Weights of a small GPT-style language model, trained from scratch on English Wikipedia: vocabulary 2915.
Each number is 500 + 25 x the weight over its row's rms, rounded and kept within 0 to 999. Layers, rows and columns count from 0. Numbers have three digits each. The size before them is the row's rms in percent of the matrix's.

# q: layer 8 attention query, 384x192, rms 0.143, rows 0-95, columns 0-63
# k: layer 8 attention key, 128x192, rms 0.139, rows 0-31, columns 0-63
# v: layer 8 attention value, 128x192, rms 0.183, rows 0-17, columns 0-63
# o: layer 8 attention output (transposed), 384x192, rms 0.164, rows 0-17,32-49,64-81, columns 0-63
q0 087:503522499463516536531528479530473463482514513502523480518450456528541491532522532483523506523474552458510507464494494506502503506481470499513485530492499462533450535523476520505550520509542524
q32 089:488491498498530464500535488518499469473472475492505438516525479487499542469505486498494464504486495469498481543454481454494495495498487542500512488471524480534512470555520498522520532512466469
q64 078:498505542471486465473456506476477507506515475466488486526511535489512478502507469487539501538486490511498480501527516491509534514487530467479508554457457535490490481473490470445525492485499496
k0 067:506478480502504464499503477516504473474491525518457510510503509517462456478484486492468453530469465550462512518490455529461506475472501489485482520483510479509492506499483507503515544498524466
q1 095:526465462479499498509539500510457532507504489498478521480459447502541472498492538486450521455467479514501523502527484514537545534469499552504500463503445501476499490514501480508485492497511479
q33 095:527490500471521508494478496515434521515440504494530441481496514477471500488511505525519501475516516473491468527484493480467455504488497523455540463478527494465499496549534500519531551479513496
q65 076:524521512527487520518480475487497558496502507541493540472503488530552487553517517497474470493514516531461541520510515505487522515484479486515478540515514523485516456508492478527485486485564503
k1 060:507514527491478494495478464515500526510504494473487503495518458496522546461495515510524467485505445532508488507501481471487522474520520508510522497475546486480484512444494504533488505482475513
q2 103:509505471466491483505497468494489488535502529529507481505509490522538488545499489515469499547493493559523477510497484486464520542536538550466527533517497483541459500510505451503546502486520498
q34 099:496501487475486544495522504515520463541480478485496534489501522501472494520526540493537443507494494498468508435424496547522489492505489493433482492515485513485503476505494487458475481532480522
q66 089:545540518530482495506545507487520471519494498521489534526533498534486465518520532523554540499542494525483517495470519525488493501548482476493495486503536523544502462485512485501489526517500522
k2 068:497510513503522525538500526549490515503529521485515503450491480475536539448450537479492511446477547504481488489519537515499496500503482496517512503518530502489521513417500458517495472480481480
q3 092:521491500479488503500480503490496491529504512543528490497453496540465471490473435476472448494508521528479511532519508514511482521482496557450524477510473459519460489481518507550454480505437515
q35 098:462479501478502443561506484427473523514521501499524457538468455500501499518471476489484514480461473493497494524529508501454439511513493511493529497492484503493509519501512504478521490487518515
q67 075:496507494486456512474521520499539472531512530536501475505511488461492503521529498497489438509478515535511514514467496513482522491433498471491489498504519515514539514478491489504464512506508493
k3 080:488543479531475518503481484530493513471514489498538510478504486514542511539451552474493480520496504512489488529533507464504520516509532492527498494464521493503514512521474513528438514485510506
q4 109:560517488532497487514493466495541509479519561477472492511520494486492484499477507517466482533540531499486465549451522514532481508514486486513511545506501532528504511533483486478520502531437523
q36 109:470484489511545456525487507508509459460541498531531511446496491477554475492499477514489480533530533523506462474520548541563509527496492504518498509499474511525502475549540484450475484486528503
q68 087:505466477467520479490512489517487466515567477492528469526492466510480461476502545516495516472491501539506501446468538508527530538501499480536503483475547504485546501498493493485458451516487504
k4 092:503487487482505483510480488472503510537503500490492538560473520499513510505528494476499491463472486498495459502507505478499501494493503477497463518537511461547511491447496555527474508499497516
q5 111:508473527498480494492536545506515518506556490488481517527551506537499495529535518500536528478480512502486479474506447534515494488512499473517512530482510440512480509494530429457559524499507499
q37 087:515485517532522514487469545531480558521458502466515509530500538525544513502513560502504509491534516521522514490509488513448492509523501480477496474507483507470466475507486519482511532493500530
q69 090:544505486524502513491487450487495481510472498477465480522500477484469420509474514482496475505531538478514514557495455503484514494532469520485467516483532470533459450469530505496507441521524521
k5 087:520484538500534477557444533511486473471491506534484525464484523525471484500519564512519480532507511513499496524518457527498519509493541495502498504509486524506496500501532516459496486439519538
q6 108:437454508493458512479473539453459553501488474535458563478490477499504497502497509534521506514462521528557472490499474502514501519503503483495526439485493548451510536483503519510448506484512501
q38 094:481522510487490456491490485529544529515527497533502468555470460506537494475482470499451529530500509468509483493528453493504499522520518515458479487500526469500487449502532469467517570512512482
q70 105:523528529501515492512511501476514505494471406521479500488488489477537531521494477490476552481534515490523495505561506501479499540491510519503516491522492533484490495475504521530485543498504533
k6 104:511498469494468529483466497522536507498546493494534557509508514539473507465465492535474485559457542513500510453458516505524546493486491493491508485520508496442507518478513466504506558490493521
q7 100:469499494493498518507554512497532493552494501545473505471473496486503499523532480498500506487532504525555473455506542511483550517512494512479559518503521507492513531474547513524477535498477523
q39 097:485474453476484499478539454497499483553501492461442497494520498499530484504509469526486509497461472501523503499510505530507528507513527523489459531506496472465528500505471485554518493508541493
q71 101:536490476521474464476502520490527476495522483491509498471520533526537534467466545510474511508491512479536450486522509504519533493480513453497507488454511528519524540508458539525485517507512443
k7 113:523463521509512463472531489464529490482498461473438479531495546538475495505497471535494484470502503485500509480536484492532542519472483506499486495495511527453485478541500508518524526521512481
q8 096:528488463499536524499502482558469518481534521482485466556448498481478459525510500502491511519519496468482500507500498564489501436475497530454471484523534491531501460534475520488502502531507485
q40 098:462508514482527507446484506498513511506507547528508520556514490516494548425479538498507519449534499498459521565511481493488543484545495548486510477497521531485517518541512478466500500496539540
q72 110:516484486468533543475491475538516493484496553529468550541528502472491484481459511472505489493522486510421525505503464503497511480505506518483511518531459501499475500503536513474507519514519525
k8 122:508485483498480529484440509520503474483471511519481464522547465534460483557508492493512562493512495508445524484500482496488524488460463489522483491466490489531525481511547456507513506474532483
q9 085:451461506489466472541454515497510539487482516483429476490517511516472479453462512530495484491506496524505473503478479528463488474488542507527462494487496515525510540472523485495474481469497496
q41 090:482521476527504494497498514507485508509481473466528470482496522513511438467468516519472512496510509512508489518476445479467546494484528531532485515504489450481493510518525528532466507549484470
q73 144:489505463521530518520513461502462472506513505480534444476461497529496486491423509485451521492494480501501546530507496496493496508461503492543502501460534511510506502525487508538441507495507493
k9 123:474521418515532500479479495508498478517504499507525442438476515499503480494479550447475502492480483482488517501516531507473540491517543523526494503497488541492553476484528513517508492492511535
q10 087:551464475527543523518482474533473552476500509498487528548512508531499432515490493499496472508452477534490523519481498495464451464489509490537471527491518498503518464498487502512480545515496505
q42 104:475497470502508483491479545520513467445497488521524483520542509507489508501514452485465504520512471498469485478503470466503462491526547504513474545474535538504483458546547505493504519482492475
q74 132:511467486504510539526477496565516446494481519526529498538535516484463495498504505479468514488525466512488533548445482448543487472514522530542522494515511547547462514519517518497503493497488486
k10 120:506481542517506539518523507556526538480462535483517533478504508512513492505504486475484506523523493493485512528516486447485571502500559525512539441536459533478526509495570512501518514485514476
q11 086:505532551489512475480493481479523497500474493500540506493493484510469501531518514466531470566536475502449507483529491501522495542498501490527538469483475466472480509527535506488487525515507450
q43 101:508545480536509494496508447506497518533489515461500507517502496486470488487527514533470466473463548505513483534538505483531519503514448494498463518496530486499547479496494525504503467488510531
q75 128:492525511479465478487518490525505516538511509442521484522501491522489519478510462459491517495444490436489500517510550498493532461499485530485462480528455484521502490511505496522472487474517496
k11 117:482485506506490459469501478515483503491477510485530418495458526508445492524571528493502484501469527474484524476565453476510511496495490556488563488532500460489491506495513518478502485518498504
q12 097:529505495562469559500509499523499462508479518484521502501526516521495505499521488532494468533506491526498550511485472463470501530488512534494492493497481528539506473470487458499493500521510493
q44 100:497470523507506500513537506532536474476519497509476512467557476433501531527500455478483452531517486446495486427491492497520522524486494530543520523520489504484467500442506480483526503517490514
q76 155:488478525503490526507507535555519431519530487504481502492527468461475515517507484478492503519552512477512476472466485446526494518492492528454489559539469505521480526465544469484514522521502535
k12 139:506553480488475521515487537504543517511520483531472536493494485420487468528497472503485478518496503503491475503493489486490487552492511510451482525559482494504513479426558490510511532479516475
q13 082:489517468534535446546517496546507501488448534526497522516487517470448481524488542524509519475533548521464501469518440502542450488502513485487515465476515460501514477525496522478468534517459487
q45 098:515443480496509503514515512493554443534472527470451477486519498481499527508569546484547491491525460521503522510536486509510533486486507517507491497519495557513500448500514492470504500492492488
q77 125:489480522472501489549486511521472472515499557465499497486472508480477541504523475456526517481545508488544505533502472524550508498530509503468504492497528497459480413527520459481502485532461505
k13 115:530517487521508499490502512518518518518514461531520493506506461504541459473553545500534480511484498514533496450543478497496504486474483513531488478546462508508476495467506502485503461485533503
q14 099:533479535508545554480545510459481505475539518523490488497482490492477489529517468490506510484524494520519506532454520496498485548481496508508509499492502538457557449528519508487468525497527508
q46 094:440438489514525505489548488499487543511522492532459508497473504520508516544518480482521491483510477533520484514454472483541535488474506517483515484501525491463517526543474500517528550466495526
q78 136:493480506510541518513509482511543467510514448494466497468477493519520527533482466512516481519497516475471508486491532522509477486446497485498491502516528536477468506566533487486549483474541517
k14 121:507512501530461489484512517492513492485492481461450498575520494488533507527536463503507517472544454486488475507467510535515523473483500504498526524500522506482486514559505465522561467473477541
q15 088:575512497500507493509477454497485524499487479510482468510526497571537491478495481448510517497544509511501498507503487527551498533485511502551503534496493487500483498499472487471501540518489498
q47 107:545525525484481457523484500480546521504501471486501484511498494495493523473529498491520516485484514490482493484522494537534489518474471507529489521502550498502465504511513516495467464497515507
q79 151:517479499485488476505494501445533495523494468486463497542492502529520506433552520486515512492495462485502472468510484541506511525455460483516496524507532507481485485525524491489488510480530530
k15 129:529476539480485461503503528441553491492502455484496470529469473533538486467514509517497483443444479486529488498517515539511530509469469452512493541474524479453499462472548522506505489544509469
q16 088:517470505494512508473529507510470513481487457453514433521549499486466488481510508516513461555485481496504545513456474479469486486498501488483489473514512463484490495492507510505502484530460503
q48 079:498516494509478484456489490522524527440463493490461528485497464505501496492481525488504515461473470487480488476504529504493510530503514522527526491480504476503527489513509502495510485472485507
q80 077:496512476448514479498449509511517467542499495481509528481477497541484492499480498468478518461492453510480547509532492495486469466499512528524540468513500470461484534486486479502540420525505469
k16 068:502503509480478486456536474473503536457509485499469518502535472518529483518514483512532477499540457500469502458487455466484479525505515530477461517463506471446470536433458499519503521476477516
q17 090:516465486487554519492497453512493518449529495502506518551535468485484531508463461485539573516545522509512482450488516525486503507507462461490516482505507499510541489467461502490518511510478531
q49 090:505505493501499496469525463501520546446483496526484519505491523461530475458451483514463532498557515486501515557527521474483513539526477500523541500467483473533527506493508541522518499461483498
q81 072:427477494502510431503467520488478496502503494497524506463487510505508497429490510502513463498489519480523529555559504453508476520527503523536505518493456479450523491492495522490496493478488548
k17 070:495500527449485518515517524482453512474539521497502518465531561498501509510512541519517513484503501480456503455480490516479526496501515500502533529482485468482491538518479521449536496486476491
q18 085:479500530485482489516512521508501518501510467484544526496497462481507473496488511497539499536452523416505496458509504478491494478522516511515497513504527518488528474500503481495485474547512493
q50 095:495479489484511521475493475503483492538530509448517525477448510498553521506528497459532513518506513490494497503493488516483521514510514470496539449536521546484510517495533491462512494477533500
q82 085:487486512499535531479493524524463462490501505492480467522530517533474497529502495499462476515517523535487516544482527496519522519505519461478518470499516551490485522506496459491542468482548505
k18 073:518516497511485506532515496545469496499510494533532485441484527520539495521500554482518504461544485493498472540516450523494497482511467509521498468496508488523516460496513510502495505487459489
q19 095:546461535480495531495517512489507513548539480546491520499519474497498527474528486517501547486486517519526516481488506491489497490482531465529527498460495497512485552517519481520514507491478493
q51 098:455485475517505519470510488534503507478493520469485567527500522523468515513504505500483536488473507534507478562499524495468523501509532502457475495455489468443485489470460508499487512468525468
q83 081:530473549509511518486521484495527507492524514515487512513489511482535503514486485562499487554523516455538490459528489487467502515502449483486514482490486473507504456512491487485490550523481506
k19 084:488505490515501484505480550464485542465503488526517504474511487524458501470492498504467447522489516490473454487485488494537509502474503520478448516504534456462465532524535496505514539512560499
q20 090:496520528510500451489497468508489523492494507497539507451468512468523491515493476513461500525532527496532496517514587454492517529499529554490532478484514529497497463491491535525449540511498487
q52 100:471473558529516465481482483503534520509523510515522477545468495512497467489469468464520518443494486492527471517509499515504493486534582477486488503544490450494531533501497518479489560486462514
q84 087:492487536451524484513484515490490509478519499529542490477530495534520559515506450449488553477471470502495471465498542483505519522525498515518525477492496481521493515467450521501523496532467535
k20 076:499515502466501458512505512541499517494517516488495526516556455497464505483473482515492461502507495533532465520517481495518526519547546495560495554513503499485525554539511493507500517503483521
q21 094:508505514546551491476495472508508535489490517482426491509465476458511517509514532507545516485477475493523493492519531528503516477498486469521518495473491534464511486531507532500516421496545522
q53 089:498531531542561478504491497491484544496511536478461478492457507472542455471500499482483518538527513528513488508468515533527542549453467506534489497470511490461507471535512523501498456458526544
q85 097:510516499506491460512482450519482474530508530454482480467479508482519530480499538513504540523570507448491529564461511498492530494501474486466493466465529487495489465524514471505515464534541538
k21 089:498497516469505505484490528458466542538488495489514509514515492515540510523509509550486497505479529567522521521528515492476547513503528489515528507494490491502525522496451543497496525464445490
q22 119:494531505531486530457505495500475505542476491463488499452484480503479500549513496518473492481534503488511486466460511547486485466489474510486502521509462542510551505467512499503469495487504543
q54 108:457505504489557496474526542495521454489537517533537480497489495489539475510503509470524500506491493504516481509465496449478502519479477527474470529522519492465485535481446446539559476503481539
q86 100:490503511481505478527502514519544454493493466469507506459467468524475507546543502528503509468485479560492513529481526439514470503486518474512507517527497462498518502484466464481518475504494470
k22 101:525492475513493489453451516492544513519518465546515480533486499478521484475496444504479502527499530494487470531521518523494532542472516498524522480496508517538468518521508506498548540482458477
q23 106:541531515519528533489524463515551487451502495484523518486484474507508496473505516498518490539524485503525485452435499511489544456451496477489502521483487475457504505486486468499524505523544519
q55 116:522521503542500493494526518531468497458469515478471470472452500472466488502496520497539482547513491504478508570483530492500507470464456522535501532508516452535489496486475518491476473484529474
q87 122:549520472490530509496479494524468492488452508508482540476468511474509458549520543482546489515511492488516506515493474518484469514507478525466450495479482476521483478463534454448512477502529512
k23 113:476529465489536456515529505501466495477506461488513492525481507508476481509482526515540509495499500525508539530565487460534528479483501566474472459531524504478492483531504568524532482516545459
q24 095:477514496537516504513470515510508418501497498517487535467513518499489488494501497513502475486487477449484558532464517512482498455524481532471460480518483469478504481513473538459500477456504500
q56 098:556480522491546501493497538499530484522491491468462557459450501503504498518492552501542507505537512545491484459498465518480525471505559503505471482516495518527520502525472538489433437502546494
q88 127:527470481525505507529493492471537473508502528475455519514466517440540510510545532507491494499514524520503524464500512522475524472522494502483510464484465451497500482508471519511494455547514521
k24 116:474453510459525510514503451484520504485504512511494490508472471477461515502519472515509487515521515535480510486479471501498484418528508549494468515518556510499490525491469528473473532515523449
q25 094:538484498436509516510500475481494512479504518475532523490516490473482494491507516517455461501492532530489549498512466492487512527494521492520519534508517449468455527490454477507476472571502493
q57 096:547464517474508498493471468494461503485464522422508551493502527491505520512501519512455490492522524483503500510526472522483480498562490506477498490541526477520510468483490498507467491497464486
q89 133:527468480489529512488477458479496535467501499471497502470464507468518460548501528487501490482480524506505501476527449499502456530472514499505521492507538485483464475515523505509484449550490487
k25 120:516466533502531487517500493492498508494466568488560509474513512501477499557495525478474458477453465493521512540502498511517489492504532495493508483490458433502525468461481483518485522549491505
q26 105:552488510520489475506493495477508486482473482499511517494471531492519515537504516530496480535469488505536492476481520468499504510517529453504507495454479548497449516496515489517479475493464509
q58 095:477510502488533489491486483519495509522501483525524504490520502546516495520495573502467587501545446490549491485495494492463478465545504486500520477469532519543463503492532521487526521479475485
q90 130:527516494517497479532474498485500510478520480516535509484516543513484531501484531489479476518481507502552484469513533458452471505512459464499495504492462527546508477472512535506463533518517509
k26 125:504511470477474510518490456506523497517486502533540488498528508472487528527504522492502460526496449488472459499505462460509499500524522509513495539533503517497519474474496494485475491490479484
q27 100:477508478525502490512509484489528534479505500503490517463473505515507518527501519469495491504493513531522420457527473539484562503450501489517509462526462484482524472470449495494469503504485509
q59 088:484494470490501529510509513508531517485489485507502498444465497482524484536508456559489497524498491496526546484439494517528509502501489523463515503523520469513522499500477463545554508498520458
q91 148:467502485480511502502498534512497518485471490533471476482418523504544505538531500528524520507509483544493518483508495462502492503499505495500516481531508529532519477517490492501497535468462479
k27 121:499527506485528518484503508502522468462478511471499504513450512528518520476491518494508479487514477531543481524497504501493505516532510534517517488490485456503447532485479486543511452513467467
q28 087:503494535502519484513460534482519459492493473455520532487473536452466514510547530463501484529503511510532497506515481477514461518493484481533486497480532483465461502515508465462500495481470500
q60 109:425489508454491486501505527498507520516484479466475492514480474509492496473502511493510532504484519467538507509462484555490530516534536518489492534508472480495534525523488488513477493471500512
q92 136:478535547483490472528511523502504494497505472512493483475488497494489545476507504485482535512502480505525504496457463552503470509507442524511478531503465458491509521531508487485485508475470506
k28 131:486517495501471524481548488500487483514513531484484490468500459499464534481536504529455485512511552495495516519465472476507515516510486494489488515518453477490502517517518490519513519496461476
q29 090:528468505457480533475476499532554492495554533527448559507519514521517511455495506520500511515475480507509477491476497491472499489512502525486505499490512493533448532475537459493490493494519503
q61 087:433500518503499478477489528474520521512524527467518491452472493482501478569559518497487476518507505478524483474517496543499486482473536502454482501500495516447476522506487496484478518569482488
q93 140:409505457491511494507504533458473516505475520492509534494502479513472508515542523524498516482493493476525498471522467498515476485512548492444493519544507483518510553489459466466441485531475474
k29 125:472551489487531498461510579476508547501519512479523523498485490481472487517520489512514493524487512513556495503530483539496485481531552506518453492536511490473529503506449486477472491530477503
q30 095:477533504482541547511509512520513546536517547472498529486503495499514473524542497532511474561492519561521517518480470475491456485531494474515520491508479511448470537481438453473496507513496508
q62 093:454462503505519482518484498456508542533488477503484475482517523524507515470455480497520502529479484473538518557495505502507518486519504533498451485466504526468478522493497504519520509493505480
q94 120:469466473522557458519497483477478547496494464496487492483507505503494500432494491502504490514453528506497531518497500501506500455497489500491489462470556558502476515487503521547537494512488517
k30 114:471482509527511486502484503529491514500505506488496498523548490557488475484497493518469516493467478471514522508506531485517521490496559490498491471503515519496496480534522555561528512553472492
q31 095:549492483522517451493493439475503497464454522510488460509519486485467495488490521504506536478499497500495484480486495505480514543498537491497521494511513525517521435537518526470510509499457527
q63 117:539524487480494534463526484430491494493504508516492442466503505498539512492520491512513476487468481515481524517513465534525494506491495476526489495489516486509505484531490548465457514515508549
q95 148:552548463492503534470461450484496489511478515495507493512498481499501524470516517495490467453474483514490529513509481530463463497531475496549502484488538501469522476529482504497522497512501540
k31 133:527535506496491492490488501484505490493450505475513561500508506532487502504515459472550494501479485529547507486514491507477485563523487496475527496534509506472479526542509501493528481515531553
v0 085:506526512489517497515490459476494482491493457503536534479445501475485492521469475493488452474486500477504518512492490514539512530477465482511504522469504463489461486470487454472538543476484467
o0 095:509536511522540487488529498505500519499525519505487510548549481497484483518480504509471500528464527509494512490453506497498490498494523481478507513490517467509463515524450527450507532481508487
o32 093:476483509534496516523451519520471511471508486500506457499471521518523512509486492481488541475548496518465509538518508423543485486528527488517520504497482557561550477461541538533499472535541538
o64 104:472519497498517516481494473508471550468543485510535535539489514511481483483500469494529481490479477469483494512502503471521493536513490523522494518486517524464485473474495463495455480485480491
v1 082:496482463469506504535494468533475490468494495510489511481525493535500520539489491495540546506452475530522511519482503470497544511511518516489478476495518514495463515525456535528453543484510468
o1 090:503478498460476455487469496490458543499542517533501499459468516462533483490463552476508500455534512501462519474489526505520497499479507488524540529454535500484458515470508520483508513500492499
o33 079:477545511506496441497504533485514508543500525509550485558539505458508523520528501496442491495551493461521519495495521455460568520507486490495515482440472508511525459475519506490491484458486492
o65 112:476487526478499533524474486487468522445489501499493495465486492547515480521482506533470526479500508475515512536493497532509520454456481489541496464511480500486504539522491508538500521473497495
v2 084:462498467491505511468498500476465508458448484465507496501498482501491523498488507509482516486497469510468497474549517509478472468516535506528479477502563498493514484527530511514521530463521529
o2 087:496488524506516493520497525511477485495490521466532495555473499475514478497484521497491525489550530459519545502498564507504497454519519533541454512454500500479493497484481518465500480538454479
o34 094:510540529487514512466517460527482497485495509481473499477508511492484482517497508493528491509529477560518484504494477452508525505500478502505549477526462517512483508506455463461531467508479499
o66 105:439541503512464499478478518536501536497528482499485527459477457533479480518525464513531491490492472497465520468504546491506518511483518466478519515543508498530473497519512529488498533423487501
v3 082:464505520548518471464484550439530476464495452538486559494508488531501464525448500503511470498455453513460540484489475482472463508485481499516531476482521527494565508522490529481517532520499474
o3 086:534475502482582458541461479552504515478518493495489490513463494471527507466519499471502513489532503459485471522445513485488506510523558511502498464513538467509548503468481487473459510507541517
o35 093:466496514528481499479495488543508500556508495454484503481536518512491485476486503518472499516546526498499477526512497478494465499491510510504449493501502539486484516529524527507481482443483497
o67 098:492495532519476507475530547470504496514506484534458511476474515515509483484514463498510435520502461493480470532505509525503449490515500544472484513477477444517475497551486471483520489483525476
v4 083:531499535498480479480513499521501506519517493513480531522481500508472489498531490551526463431504527502492499517477496496510533483480484487531536492521510490491489478472541488519506484548473494
o4 087:465496518495495474527510519477489530494473500473509500481442491512483537469483464512525507513516483459493485505519488516445469504527472525493542504486471491511459501504529522487525474443541490
o36 082:519478496520484499475456509491559487454520483477499494499536486502506491485462524509508516528503508522492466485500536513519525569467487446532527544494502496489491522497521497472509547508511535
o68 113:544508467533486504483498500518463479541522505505504523528550484469514443517531485509504450520510469488506541489528520472473498493480485465445472500509518454465464457495491494491499508555485480
v5 085:514509527427521462458508521493522488554486538508488500502475484475434491496434493528474523506490538506527536520499520467501516504486492482495493547498460470479518507511512496488518459495496522
o5 100:513510502477466489523491526454473499482493554481512519482556495506530497537484454480499516469476476518518499487555508543518525492545522524455516495517492475521507508518513536513550553515506497
o37 095:478491538529496526460504451514491483528482459547484456533519491511504525500527528501541469465516514474517465550510505478451503516514481536497521521489540496545494506454492493509505535486468535
o69 099:531495471460530466492497487514476572490454513485472485481493538451497461533490501473497522501503474559511522474471489465444489502483514452530468511476470476425497477515479465493497528510500470
v6 079:531489458569530549478488495505501530493513504470449479477487458481582508473548519504533478497501511494482517494471502494514517510544514481497521523456555478516522497481513475517468503477518510
o6 095:493489519522483494494459555497463478477506446541443511484460459509469527495541520493502532533505520515570491492545531497485475550476506474483495469498503553511499459488519502498512493493513482
o38 086:514496494461488458508472519501433455497533517514505504493526471505523521526513496477456526505529486494494489554467505524484413518513553517532457544450460506449494468520464520477517509473455465
o70 105:462496480562487493459506472498491525497531503517507503538489521490514482438482482524486417545486471488520526488459480473499532471502490518488494473517517507492518502503481497519548503511515545
v7 088:518455474524487456526466480482515476497513502496509524521502545542484489493476507498477499473476509475469474493508478501505511507470543480506487474515521539523495491458482516481520502510522520
o7 094:490514463490516511533485480468487498544459505464492516507445530500515485545449480501510506494511455503498519463499520452462496530526478497513515519504501467493494490505436489494503497563505508
o39 082:471546531494498545477502549473486511473509507507502462484534478487530485528511514519488554536498498502521440522454474475531505556508515504490505494523511552488508487525478518545511525495491476
o71 114:464468482522501435508494529524546462524548470490477517504510478490531464462493534482449459483520504474519476504516513493523496536509496485535447516482476524536491493486560515507458502497510544
v8 084:495472504460482507522528484516499486520487526472492536494489495493486485507521532519466505513496532512509497546537466543467545507511518473510501468485490517532483535454504547495517529487533507
o8 094:508523508492472446491471477469531514496476525502492467529518501518485499504517494487538476513516490529471425480475438465471477520551508490488471468538494466515431521504492489523483493499481510
o40 091:508486489463548515518515535485487531502477525482528491508496532455498512472505478455514503493527488515508504521499529523530494486445504460460538506484516473517507525480530490512525505525518485
o72 105:503486486484511523506508483525513480509491502471487539508516528519492519498465517495478493505543457509533518514505510506511495480485512472467478513487505466484503489509485542456520455497480476
v9 080:517556495508547501499470441484513501521516525516516465476523512526514528492511486503467511509486498522505456559526485527512548476458469483511517498460485511492522498501476531485499458472490501
o9 096:475481511477535521539556510499474442501487440528527474512493520537484480501531461490530522544498439528495459497497510512523471519511531501500506494501533526513470485552475471511525515486484507
o41 089:483520500505506501509486515448476528478543488489505526506485499488505455477464477537462487456510513480509524466433470499490465523500451527511494451500485550506453546529506500504503467491528494
o73 102:485498489482510474468497474539533525533505503503528502466522487495537548494483513463483494485517501495453550521517517485467511479500455516508507549513484505530510514488483496466480531543495484
v10 082:482512517465516503497493492524484489553439521521500543497488509536508498487511499509502478492422481536474525479524534490443513530484494531508458486485528538511530509495488511519534538463529538
o10 099:530506488515491461527509506509523516482487550483495489521489486500515498534492486479454497500536509500529526498500475495508467516487494507530505535510484481535459471559481463468520465471526488
o42 085:506481466522500525515483449459545509524524498498533506487479505479511483522541509491511503504503482520536510500490533528469502502508483521464470536552496511458534513465498496475498510500465520
o74 101:480527512498477530474491515519475489527496506528495525500522519531457522529506488497477529459453470487486518451489508509511512521491502439518477496496523501474502538474527465510507512495543524
v11 083:523487472528444503515479506483520548526475489494531513454520510468486493499487526513479521554483477484500501480495444503511521538532550531488547487495471495559486497499489500529502514521502519
o11 089:430511515525510463505495505480478477492489512506502464459446492512491500481458526489484504498491531533488479481498528480484519455510533502516473460509484463506512502502471510502539474476484473
o43 085:500468514497477523533451512512491457520456510500502489463477543551514498484518455517515540506526482451512493519494502496498479526532558489536506498489501578526481550519536557526468471481539506
o75 117:514468487471513495511514532542504523499493484478514485502536499484472508497503477540543472562529524454475495449506444542519516457480475487498541479500490459510511535506530450539508476519519517
v12 076:461503515524506463458508490447478505508488490519522501512477484517509493529506457525475449498481540464500522543494515490446528486457520500544527550465491483544479452511471508461523492531480463
o12 092:475495502470530497490517468488468513514504507492500518471507485523525495484464490473447555466449477478503503509512505518517532475489553537497525505460514498494499533480452518522500519505522471
o44 089:524477495515475498502479516527518526454489535492511484547537504510526539502530528501513496513503502534521492530494469525552482528516464479522496510509501530517489481553519511491509515473493509
o76 094:496513484525494504500497539525561435525458469517443490492493451538472508498492454510508497504483512456517464522449469476523498512495511469493448465525532466500500483508549528484508502519491496
v13 085:495458492494538505480499495499501485469500486457499480517475488490492520523502476492484482498518538521513463510534495456484510486498493485498568489492478506526530507477509453502491508500492565
o13 090:510523449478471471450512546517558504513519522510534559510530472492508536466493504474511519544535526485520501508508530496493516494485499503481464541528514549509457503550501511493529514490501506
o45 086:493535487489472484481522508497480511475482524575521498455515462486493527490475489512508472495503492466496535514439521452502510491516489502545480473477534521457482507450509510507471459523497433
o77 103:434511525539503506520465523496496488461477483459485473464453495481498510501521506547479460510453496520491457513523499477472479501531502490462508466516488487507484535495488469513496457531446521
v14 076:494496501495529486509509505489523498461528514465493476557485518490523509491502513508456471487497504503484495505495500524524511513454496479485511517491484498495501530477480545523481466498525526
o14 087:518505511495485495511506485531479504470452504504525493447476494484499493542464509470481484487546506474489503502448478466536523486499519507495538474514513490527483498536488499486561546533470502
o46 084:522494510492532500473512518469511466520537528506513530483518540486480523492486501512522479479459515473513510494438522583510539514503488521483525501482557494511551495489519460440499461503527472
o78 102:474505503517493498492482465467501501500508479486505495575503508497508495488512503500483455513529505496499566529552505510446468496529493476503467516479453516511510475531486540474496463436506499
v15 082:485484475499486462506491482477531492518474535519512471448509527464490501556491466488516510484499446467465506476519495475537493549462497499500478496479512507482456515524450514454480498481502511
o15 093:539511510515494504529547510488521455497504513517507493552474443468554496520531484507519510514525484509544469506522483533483477513501526483501536492501546505503492484506524532515461446560517528
o47 083:449480550510473488489486513519558524516505472506469534484520488542501461522512531508496531519512485499507520488526472494493468471418492529552518499490493539530510504543513507523511512470487512
o79 100:486507493522521491554497534517467514460513496514517490482529517488489561503463460504471505520501525524468529460500488461532506539483487450490497516466502469474470554518525494514493531514522469
v16 081:501465479490521518467489487499486545498460517542474509497495462507482527487536537508545472481497523463508535499484504471534443493503510494526513497541557500467498498457541485500512503531567501
o16 087:496479465477497488498499556451494479483510509492487549507539550514500473551546534491496507524553507532487516506483454508481479511508500483515470493476495514468523532516512510501471516456486482
o48 088:511520540496498519487524461527521474553444530500529444523477502543496503460478538508495559503531545471521518535515514516506495479491507479500492483542516502480547470542492499467484485483464467
o80 109:520489504554475516503465525526500500519489476496518454471479513517488525475527489537468489530481494510539448466459535475508519501489490502478484540520537489503515497490527564471529489504546484
v17 077:489489471468516501490532491442485506484503521549480486528496491504520483505468524482509516462512494503503516546515549504510520537508475517521525453514506531500471478486473441460432457482468516
o17 092:485460539504507517510488500463451510472506541557532490546514483489474508486506516549507494483495489507514513520504554486454458501502482483490515515535454531516481504517497486506499522489505511
o49 079:509486511492448523495505526513503506508493458511491513468504496506532525494474520497505504467523510509531517492516488510497524511451513468506499512518502517510509491558519539478551543506503468
o81 104:466483490479504501498483511499514464507462515529518478475473523484501520439514519478470519483533496514463534481501468467581506510511500478514503512479564491503491447507479490487493485534498472